config = dict(
    head_dim=32,
    vocab_size=2048,
    qk_norm=False,
    optimizer='muon',
)
Each number is 128 + 32 x the weight over its row's rms, rounded and kept within 0 to 255. Layers, rows and columns count from 0. Numbers have three digits each. The size before them is the row's rms in percent of the matrix's.

# up: layer 2 MLP up, 320x128, rms 0.194, rows 275-319, columns 64-127
# down: layer 2 MLP down (transposed), 320x128, rms 0.0703, rows 275-319, columns 64-127
# gate: layer 2 MLP gate, 320x128, rms 0.194, rows 276-319, columns 64-127
up275 061:147172104152187119100161140104115119193127134105129082148141106134100122102098145127115075135123148114207095121171097135117122115141136053163198125142137138140130124157073067114142116117116092
down275 062:152113146212158124090141164066193085128139127100125158150155129086074109159165134090190135174204134116075121099132108149159159143145102118157149156104136112222152170096123185165162130131169101
gate276 070:120111075120123134120147127126128158112070164111126093098142148071118174125140125126116078151116119175157107088154143154195130111137171096109145088164139163160094159156140185162123107111101074
up276 095:151142121144177088100153120120160136126057178146156112103195170078122118121100118127124128123076141179172136089171112114154129128100134110113202167148129167155172130164144140158212131083132094
down276 093:097149114152175117140142146148165166091139111168130158112160143096095107133146113133170141149122160179145144062179112152126111116089119061077214156122100134130144119130145124163205137082097109
gate277 094:134146129104064114177138105122134098097126138141073112127156096100137173095121118122154132098079157110112135189072155161133121171121146193125089167093142109174144009156138107164194080127113098
up277 100:106151121165111139117143126106145104139145079170109173095135075148130131154130158122112169072129207063085147122070125145200139139120054099097108189112143140184138074130079115111156059074144134
down277 093:081139117160160136108140126121144142175137085178144163090128130146106085135127150142060185117146186084078162099109094102135140119105038049052153124140108141134104155112083156109112109093142119
gate278 126:122104149098098065105086139140133222119166070103142053168076118093087057137129149135080152145117124143073111121108176129145076178125073160140105103164170084100100109136152122162148134133180141
up278 071:163138085114163194163157156124153057081113187111125191136124162165195157132127109117113109138127122121125126149155114131128157120133178086113160107133072179125101120175123147101114156071101107
down278 101:142134143138119064113077160122113200098199097105095057172081122063106095123158114140068155168124103154085079127133160101165084144138082161109116090187181112088160067162172106174138164107169157
gate279 089:152114117144135188148126176120139187133133044111143159116131098140075144111178083166158168125140079136155143133074125131150136212150117123118137147093154135073133199155141146156115161063140118
up279 070:138120131092098092066161134086098056151118164121096127127164148126150101099136153082135104078135134130102156151120115162097104126092139143162095149149114139183188088143052066199090088135084100
down279 085:143128060119141131163082144148165190100116097144115152065082088151138099119151118161185143153110088147156164095149119185169181155155093153106106106102160122046126179164111135193097164092156115
gate280 094:149112152208180183153140132102127165116144138124122129109154118159123094123179144089152130046182112076150143143184142155116131129116118152152138172131136121159136119147117110128091117083069099
up280 078:133151170165164168111135166119119158104150152080129115068149099173136106164173089095157115099199110062171178127159151174135124117136103110148102136148144121128132132159115109117045129093103117
down280 088:109089074074107135046185120143116116113139119117135111124111082172091138208106151153080094146124135136134111138140057175123125108186109116128091139102128132134173156092142134144126136164177164
gate281 121:083148136061138093131119075081155062121155138131139147128159129207117131104145116155150148148113063166163145115178114080103096142130147177144165123185115154143154116106125116217182178093131088
up281 099:140169149072136126133093087086165111177155152225145177107090100184124083128114142152144134150078077137152116069151127104089107090151111152159169142131122159117139101142144101138183164115186111
down281 106:165127115235145135158152156117136165143176136177106100114085105090130123135130200128136135124130150115108134119101153180174175118125128087079107114050138089165123159093160158084085139118065146
gate282 106:082106131105089063135140145134147121173179052108151167130105179110125145137137106095147158146064066083066146175086131126122088106146169145095082132181153162112161144179172111141068133052137126
up282 131:150128148100122170106092161120108150156076197189069099131131089176112119107105141152123143018159137153180109108129092169181110115089073166138097101060136114109102083116131137057123088163116162
down282 108:114116186105114130149074125125131131152088169139104137119110059190145120064105098163124138040111146165177131115098109143151087122132079150087044052131200119073112102115153128055079093194113140
gate283 121:087074108100134116155089117085105103096177119128139153131143157073125160118106173105086141082078043168112102109165179101121111071132162175149159090140129173110139105119137131130148180115117120
up283 139:076094111143136143105125064107080113117141113092125142167108170090114157111123152136127118071109070065063112089147126102168132108134136143109177117200077117125137116103142166106148192146155194
down283 131:092098128185150137123153092142100104136143063104165159160119160078112139130097196137120150120098116053082087087175156106151099177162120139151181159145103157145117111091101162147176227165119167
gate284 106:133156123128144134098075098186133145170098077141115124069216091150146139131170125144107115170115116100157130146122140076125168135095196143148151163079111155113144117117115106128047124116130113
up284 088:141130152131132083109154120086068104107170154130095142105039125190125145102124157091137146061153144128101145126152075144124121189164065124137079126199167165101082161152168106159175110153172127
down284 091:081190131125117111098118105185150140159110079149083124072133097198197159127194128143142101103115159085119155162117181146105159156083190082123108105134125151180180102112142103177060145066113106
gate285 119:144172126089196117177080151107107085125144100141190109091123135096137126124115090095100097098120115115168149151073127109154121129123102127092115127094124124143142122128127120166134124186075100
up285 086:147063094181104156121153094167134170180132137143106136215183140183098140097201135133086139098153132146134151115122131113118100119067103127131089163175096148137109123097119085090101101111192162
down285 100:149111128126126102164067129100090094148159118128140123120140114137154121152135106084029117123118100094117140167058126100183061114089136155063070147126126133119137104147112113158126130165066131
gate286 049:158074104104159143168181144135173117137140119215150126131184128103104148089202193141075099088121132100107198138157141140131119147123152204171131145113160141082133120168127092148145152108088145
up286 051:163095118100142149181114107120174110126162138179151133134189146105104151101115141123044102142072142143128162091150169147042149116157101127152176112119138139114164087097116128102114139086114133
down286 056:164160123188146140152139125107165087106140121127144122130193140127068109105171094173096154124114128168082124162106085128141148101098078099119122183075175138133169096107141098150141170156106176
gate287 079:100121098123178059113164112085172096089132153159085129152148122112108133143115123143143047142106084133199085122160203142101143059133099128130136158125146096136108128122158131168094106141071158
up287 074:200151216137143158207089113154127137146154139149151159117122155117179126130138122160107088187139120215150137156161126119174085182137210134114119109131188105136146073183153210122131172113123121
down287 076:158120158091156163183064142131160129140131186138103179102120160118136157135082114167129051159118138177175143135167138144152085099136210160092119143161137088132125103170148176100144116125100104
gate288 074:136114175120113059146100057072093167091136142108152128138070099204172153114132113142123098092114104141149114160110142155118152142154132146133017112146141191133140165202188129156131153092140142
up288 194:137131107145131136135117184105113129125111151146104148120131132186144167123140091101154112164157114053116183177103111166132121110086162111121136156102059064111107109126096112141044137150095151
down288 156:145116107146128132136119179130128129123124133147113164129136136207143146152136096116164106165136123041103166176132117169132132118085126118111147128104047068116117118128115122154056126161103158
gate289 073:099118088088130165219169082066143134111128153082157157117129069159129134164120152092183099151128171132135090157134151127138142063111094139102070177067130125101082116134172155122115108115134109
up289 069:157109099117133177165184110108198148127183149079112122134146106129144142181114141098122090191158152127135125091161171122130149114100070135114088154067119117079087094128145152133136128125153142
down289 070:170108085166157176073178129097133210098107089121119138161152132113121100160110113130143138116154138129127172070110107165107117149131110108083098086101122081116140136139145142145109189145169152
gate290 127:129068126140112133155103092134111182091132135130128125076167120180101130134119151129115166147189119163122134102088130154148144170125121211160185118144109190164074143122113058143134110096155111
up290 122:125124151139100111116106140122142060162154065143112123167085143088113118156170118153138114140094156105109114139214093150093114156118112101136080205156143204108174137082127111105135134163125105
down290 124:120143152118103136166059090077113038144130058158082110122123147157121129153198083100161153119100168144103121160159105186136132165083132142164117177147145161175128151107135060106137127149085099
gate291 131:106141102063062150188123167107129053114167123143108134134124082109180168118096102138120091094097078168088149118088125153142103084086137094126186152154136109136160120127106155112082116097107102
up291 116:188189120153145062183133133147096144113106137142129161113096152102089161061100154133114157153144101138166133090120065160111162104070170187147142128124115152125111135156121078139090139191114160
down291 122:163137162133130077152158171125083156141087178121142128115081165150163167100095183108103154072111090133123163104172075130130095125088132149123182127145116153136186122151149116111098096125107131
gate292 115:133067121058130173080060117111100100172143130059112137128105103115171164161079092150151086115133105142111130163143148086147076110157107111087143156149111166145145128128135110133088141092113183
up292 135:131186119153059155165136111157127189087161119192100133126162138125130103115100163160095120175138101224103128130093118150140176152153138166167055122108194115113048122132160140085139074149127129
down292 124:105127133108072161165132095189125119087148153146131142113119152144159109095060170174099087145141091176122140106079100114131156146189127167168082137102191119107102120134145153099094054139092101
gate293 085:144134145123204165118147092127130235105172068130125083080155181140107123140151128090183105132136115111156130143148163149167165167109110154156124102191095107153091167134064089162121146128166168
up293 079:134129094113131206136109149172129111129113132134132182119114109054136101141126181168152118067164146110094131097173138171135176073134167082093175131154169123108151117145184122083091131129122142
down293 082:110099122093129109182098137163148134121127131151155188172065128111117130123094149157118141166158138171138133135135129153076096026168103101138171151122156103102108148146159140101151126091119120
gate294 087:079095099152087103126148119160093097129085092143125146216089112109124094105117133157134123146080099162134124159138130150126109084150125086119147121162087121098094131162134139150077134132057143
up294 095:135105141068100159133081083099117114118118192108105135109107113089154181171156148117090115148111124121147092141119140155125123091044057137116087171078127098070163097160112124144215127114140109
down294 094:140086121124115131161126141109106118226099188161120148132107102100104085157124159162097126133142100125138093130111127163136115103089150120095091135091083163124185174188139115207144112092176148
gate295 083:143107193167139140155101053178106109116121168089138180172149166154154147115091166083100091093128211156140089138124184112107096078087128090088183098153116131136063190157146101116179067128120107
up295 096:107141150123147128163127001180099080101113150163114187164151161154119137139147156138094096078115164180160086120138128072113132157108114112108184136147130115171139210139189134114209129112130125
down295 091:114157105128128117163097045135083133123163089156167164140181175113081181162133127133151091130081127135176097113146119064146141153125146132106153079145119122183162155114136083114192131150091201
gate296 115:165124111118121152165112115122123153177171114147103162154128096084168119125174124115105075122120127150145096186193132106103128142169130175108152158183122147104087124192117137116133173076143135
up296 137:118144129115194120099155135103097151105121162175115167122140158065175147123130143107120101113077122181145115112141187100080141112167111165101137135123120092089137103218173183090064154132110117
down296 129:134177146120190084114142119122103162145132162174144161094131132116141143114147121071107109115103138167135126148165181103096155119125107086053102114129136099079114139144149159093117111152115106
gate297 079:149135143151103159128126155137065121118111097127102092169156142070119130086185168089117148154155118110148202077135110134125132099089148149123171190122114141131127131074079136143160167141176072
up297 077:188141063122105124105108135108133125157158139142104131104118126125089129141097163135163181172089131104118083153049159109127165091120093139150131130063114100134140148183158135159168144132120120
down297 083:165077095114111072107113131106161106157163130132084157080145113164124138166041100173147128144079099114125094181095132121125172120161118130184093113144095138158095120147174070121108118145112175
gate298 076:126093102114159134160132115111145102091176102142155173176135126101162136162130134180115135147126129152046135128143166079134093064127185154122176115138155111142120115140088111177129056083104082
up298 087:118117173120104092120148150137156154149100111128117147159153156108149120172110095225160182144133137149093085122150141088145115164170150202121083075169127161092098185141148147163128103157171066
down298 081:092121130108146118119148084100164144096187088135151150177149126113149176176144100212134154135128170158103109122146136091117074096143179156136120089122115156097095153156108148171112067112127064
gate299 110:144164155113108169154152097131100123128107126124092143126084098151151156093091059160143177121112175124142101125076128123112156108127103185108193148115126126105146105148095112153158183000132104
up299 123:173133123100140056146118117129107086166150125140120115109167140048121164134120172147145073149147096180148149175162168111114162125090175110146075120115145117096171191126189160146098070180117117
down299 113:160164130083142118158127164145124070126137189116111154113126135069205134137084145126157089149080130136171099156169141108119172105030151134064147138129138114067192156170167114177139052147103108
gate300 082:106096153121138165111113103165137084093108155158180181136114143152168124166163148125096179095132183122095163163161134127188107152188130109031125109127173138153182192067182124115192172078092170
up300 075:118135135156112142165136121104145156124088121097109059149129098126111175109063151121134092175091044134159116124100106128091133119091087150219119135116088147073143101168107179077091083193097090
down300 077:155117081140162129132115160137111075047109164190091156126127097146159116106189163140041130150103152169125137133136150147200099100132111172079111089093150146120101117111163134103181183100084080
gate301 044:159136146080082092120092138145169109083111148115157122161176122110144144140130149170107057225107117164127114114170133192156155074134153119128122112142155093132123121167176162090178135113159134
up301 042:156164152099178118073103087132092165113150170151152097117124126120123126125129134119152072123121122122119154159119156137202172061079124161095108158086174071164162174141172189159168102171106133
down301 046:141137138114079154101092177082178110085107149125150104175184154117107187167120190151127116180100170129108147122127116157151163060171204071131131167156120125155103132184131191130155129146154117
gate302 070:092111079073114144119074122122135150089111106098084095144128143127151139100084137072142150148120163051112116157059114128081139130114131151165113105110119080125039137110194108168101136121147130
up302 068:136148061114124191189091150124200133176152092140100094146144135127109165081087164102143118146106122152146119179105068184064127081104102124169092112083172124159116114105176134048101092085091162
down302 069:160051108168116185175171155157107121171211116197157117151156084136073155104123117163161108114162106209096090132140138154111131103111119094170167123149157139127159181102118114054112113109099138
gate303 136:124131073134148107107099155131084133150096076175161136061127093126136155130117094162145179188150100119090125141129169160153122171135081118100104134138141137105078128156144145120127103109143144
up303 111:120156096137097083141142090176130126102074138167179142077141071172148122180167077098137213168181177160171128127131136169145101170090095093119103120097170130064167106119168141079150074120123152
down303 118:131149174101142163144176131100124120103158141098153112160101133146128146170143160082101080049105168112117089125122086149135096123130142166166147125070093149171173134123123152166091116103110116
gate304 138:123132173148099097196164161034142121077121139140104164096093130136117149112089179125110087094107059146119084092113169137151116082086160151140133132151097125078104089151116108209144100128121084
up304 148:125088150104140174127091128122118146168132143147145124158162135172095113118155131135157126160128125140101141216151092158081053157132141127130133083074160129150110110165084118151138186122122144
down304 150:167047101068103099104110094145103114183109183144099104133110179195148079111104126096115140174129155168099137233144098189150033101118157137124113123157160131136148099131122125113165156107104113
gate305 104:110082142116185109147126104124086070080092160115134128121105103147105165129143121129173049125160098118098139062130130156113142173114137182147156089106095117129067112119188121182198098142169140
up305 110:142180109108091146129132174138161212129140133148151169117132138128157124113101121077082173098109145140161146187129157127174121106152060107085118175128161119137157176130081145025086161126054112
down305 111:138162147098065099146084159111120164100150157125154171122157168131166115137128139111108121138143182150157118210098142108146027106122109127077116161177199137114151123095054079068141156121073171
gate306 094:091114073104044147140123133128121127096097193097151145105164115077169137098107123120133154133126128128120191126133123095173105068085112074119096117072050097115131151085125107164140149091097124
up306 098:166109181110121112160153152170112167188158114162133076131142150154175131107110117107120097128124061145127159163106129075090130141175153117146086161168143222133130171117150157152104102201153180
down306 100:170129177145100146185091095058118170136158082136168110118128110100123139101097095136108110092089112150153165134130156135154117142174123144119080181135153112126116128092130186121139157176118143
gate307 076:164118075146130109133142100128140162093126080156160150124190192157161177100077089152084109169137113136131093142189126148107087155087114060140144081090121107131108111101091090120148157119119177
up307 080:143110055103127124197152086155202140136121083124230133130163187159129183119119108177084140125127116176099119118142101158102116124110140080137105102099160171104133123139124095112164127115116175
down307 078:121167177115106124060134110104081082166202157125119099124135039095117075120133102083158159127155140104146119126111174154156164163128114175134132159132108065094085099118152154134108134093085063
gate308 065:151115090154178093157038089147120120085108146118147064103118111111130133145084091123165145078111137107106186187180154125190098074068146190116143096126151099106086128148143099097095110160107136
up308 075:107115137106091162113170174136167169143095180122112149162130158128118062115141149137097168110092145187159055061090104137069093151131108151102095142121125183108115085132158143084123082127156131
down308 070:180134150176128139168054138099148129130114150106162117160126101129107108076127065087116176076106125162110122082143134121143091148083158187114079123132115176082039107173140100053150101148089137
gate309 112:126113140077115127132074120120124114074129145151112149144134119111153133090079146076137037110098079176149060128175204155145156092122158153095120063124149139172164101129136150129081148109138084
up309 108:116135099060091097097107098137141127098120069067189110071138081161144115106125159097134115105124122162139059093177188126116170110086147123112155097116093100134141123118078106165102132105146066
down309 121:118203085068085144127089076153133135111210066075155106103160118135109125143152145093089154117144186135121144053174140138142132114133108111115150082101143087116136114125110119135139135172108098
gate310 069:103104100089082154129115124125094144115141133105083146113100105100154187065143109084149098122152157147113120069172151126161174180157123116109078148120199151097108126125107134175153170159128147
up310 116:121101136165123155149109139127142136108151079118122144134121116134148145139164167135122077139171156161135075138184125139099140203153083147108038121164193216171149171137119124141151116140174134
down310 101:117096155179105145121139152133097144108131081132115106136118112142177168096141158117127087117149134163131072113174148141130116195138074150152075130147174229142135178170109121159140120147137108
gate311 069:129167131107160157119087124118120126105118129078057165122114092129179096148143151058137147116101173118144167116147181109127174137089148153122118076112112159112089090154144167099190109078162137
up311 083:100142116160153177134093109126126082141175071090097138155109135151126150144151169127112091138139108087041166126142089111137143180113127072143134094160138102186077149150114124166213152102177144
down311 076:079124110150157130088128122176156092145118118125136099201121160125080152123161180179109089167125119091065131143147021097149118167118147065145175111170116103191121143123118116152137152159112158
gate312 141:121186108100137103108050097123105151098128128127158110105116132116133122124146155103131136173111121143194051083097137100115138110114094192125094125180117082223120081177108080140217099151140102
up312 100:121181132109159126100062151117132156106126145123127136096122130140147109161156152064110156151140159144187037078117102157143126104105060170119103144164116080192154040158099116076185096175110106
down312 113:138105149186115155160184172134165111116160121173106161168177129174088117135098118137129150133145114105082182132171117171113122126126160059118161172039106140084098118092157175110085168097147109
gate313 122:143059153160066078130117137161127134105103166155103104143116135146126119156159147127094114110112123205113124098135186202141112088090079091087113081131201165092115099142200141121124121150113159
up313 116:094133108091182144095144114096143095143094073124153134096171152109111158122097121154177162162132128094154143146150055112113102174117138156139101166097098115169120176110036137128153122121147113
down313 135:096133124095144133155169103091125058094201141149122180151128128133129126114108088125116180151126077087179120108131097085080147152146180138173110171134099112155110076123121117148136178072129076
gate314 098:096086071116165141123099175117126106091155123131061133093151087078117140112142151151100120076130105151089087119210161139120159104126145135089152152142089103120118167138108120128079211132114097
up314 097:140156111131151118073144126133112099182074163166133125141103184136187140112125123118162131185089121050132140094045162144114113115091139103144086100120154146140132119071137149150125051115117098
down314 100:116139078122094146121104087178111085157079138141104128142127148145137115118078116123099144155081124069112174073085214117167144130150167106153109077167190148162063115095116164135147076106141096
gate315 117:115145126104179153198111078134095124107124153046143131152094082105104128135121131081127101144140116164131097106193147115166129154166150140137123075135147097106104094173144154168162155130137092
up315 110:166127133193154034067129164100160129122170124181118059167119154137151078154136141141106142057106137096076137071139116080075101134077109094084096139102141159140110083092133090061140123103121146
down315 110:164137162153129078092127137124167186118120150128121112122104125140148111137171099186119112083159127127130140108061145111095116044076087145119116180136110159151158114076094023096151109100095149
gate316 057:179104118139169160096117133110134173160096218107130196146093116079137125095127133097108098123124152111139104089145149122128073124084119138142089154102070132147078157128162078105062153100134185
up316 060:169043116165158154128167129103156139223136147119093128119121142069131123102159098092081107107116134111103122133139174115117140138120130164152092104128137122089114101094157050128045175144113163
down316 064:143133137165208154136145113119144114167078134130131171112154091086122168083224127106125101082119095161122107121121168079133134133106095111116131097130157152130130161094182133127089147129117156
gate317 132:016139133123116125092074118158079166134173130064154165099056113238109103136120124067146135139110110105157126100141122114108117083149142135144151068156162144128165119114097082137123110131148120
up317 121:176171119117138086161135134145145153120094144151155085153126104101185203069089143128166088135075182145184086143109117082131152114119135114170108178160123131123130142129115116162225187159113114
down317 113:106134157128155148157065069139086148121159066110094133143125118173101150096167161056128147138133123095137172165095107144133095062129156136114172126105136123103095105158085118154105140128123097
gate318 117:110129112119079160156159128198047113146112094170134158141143143172118094107153113126142164074155140180152105151163108117141128131090128163107116086112095205132118102109122121123123151108117101
up318 107:135165141100152105143096108095184165095116101062134145149114121058190202142071127111167137155091110109130178107108131142148131106162144096100147194156129119172132216104136093161136120115120142
down318 111:109073185099111186163064088130158098103122111092134113115118151113182171125046135111139169127104106123150146151163150111178099090076140116106134131184131148124136139089151130129100081066074103
gate319 124:066157102142221150116131061164097083144095110121176062093146160126138105137133098083160146070112141052134132116110117083135174136156137125077120197157067087107102136106140112134154167122110128
up319 104:077129135190212161085120086166097130140103139121130083131157102118121107183173122137128155079144132112105141083111115142136176154115109111121104145115137108119047108084149096091113120169166142
down319 112:129134139129128097187152209114154181124134143159155124151141153139116083087117192143088161170162135202103143103140150157164126145133097108117177117116157146165117131150142129064101067176173104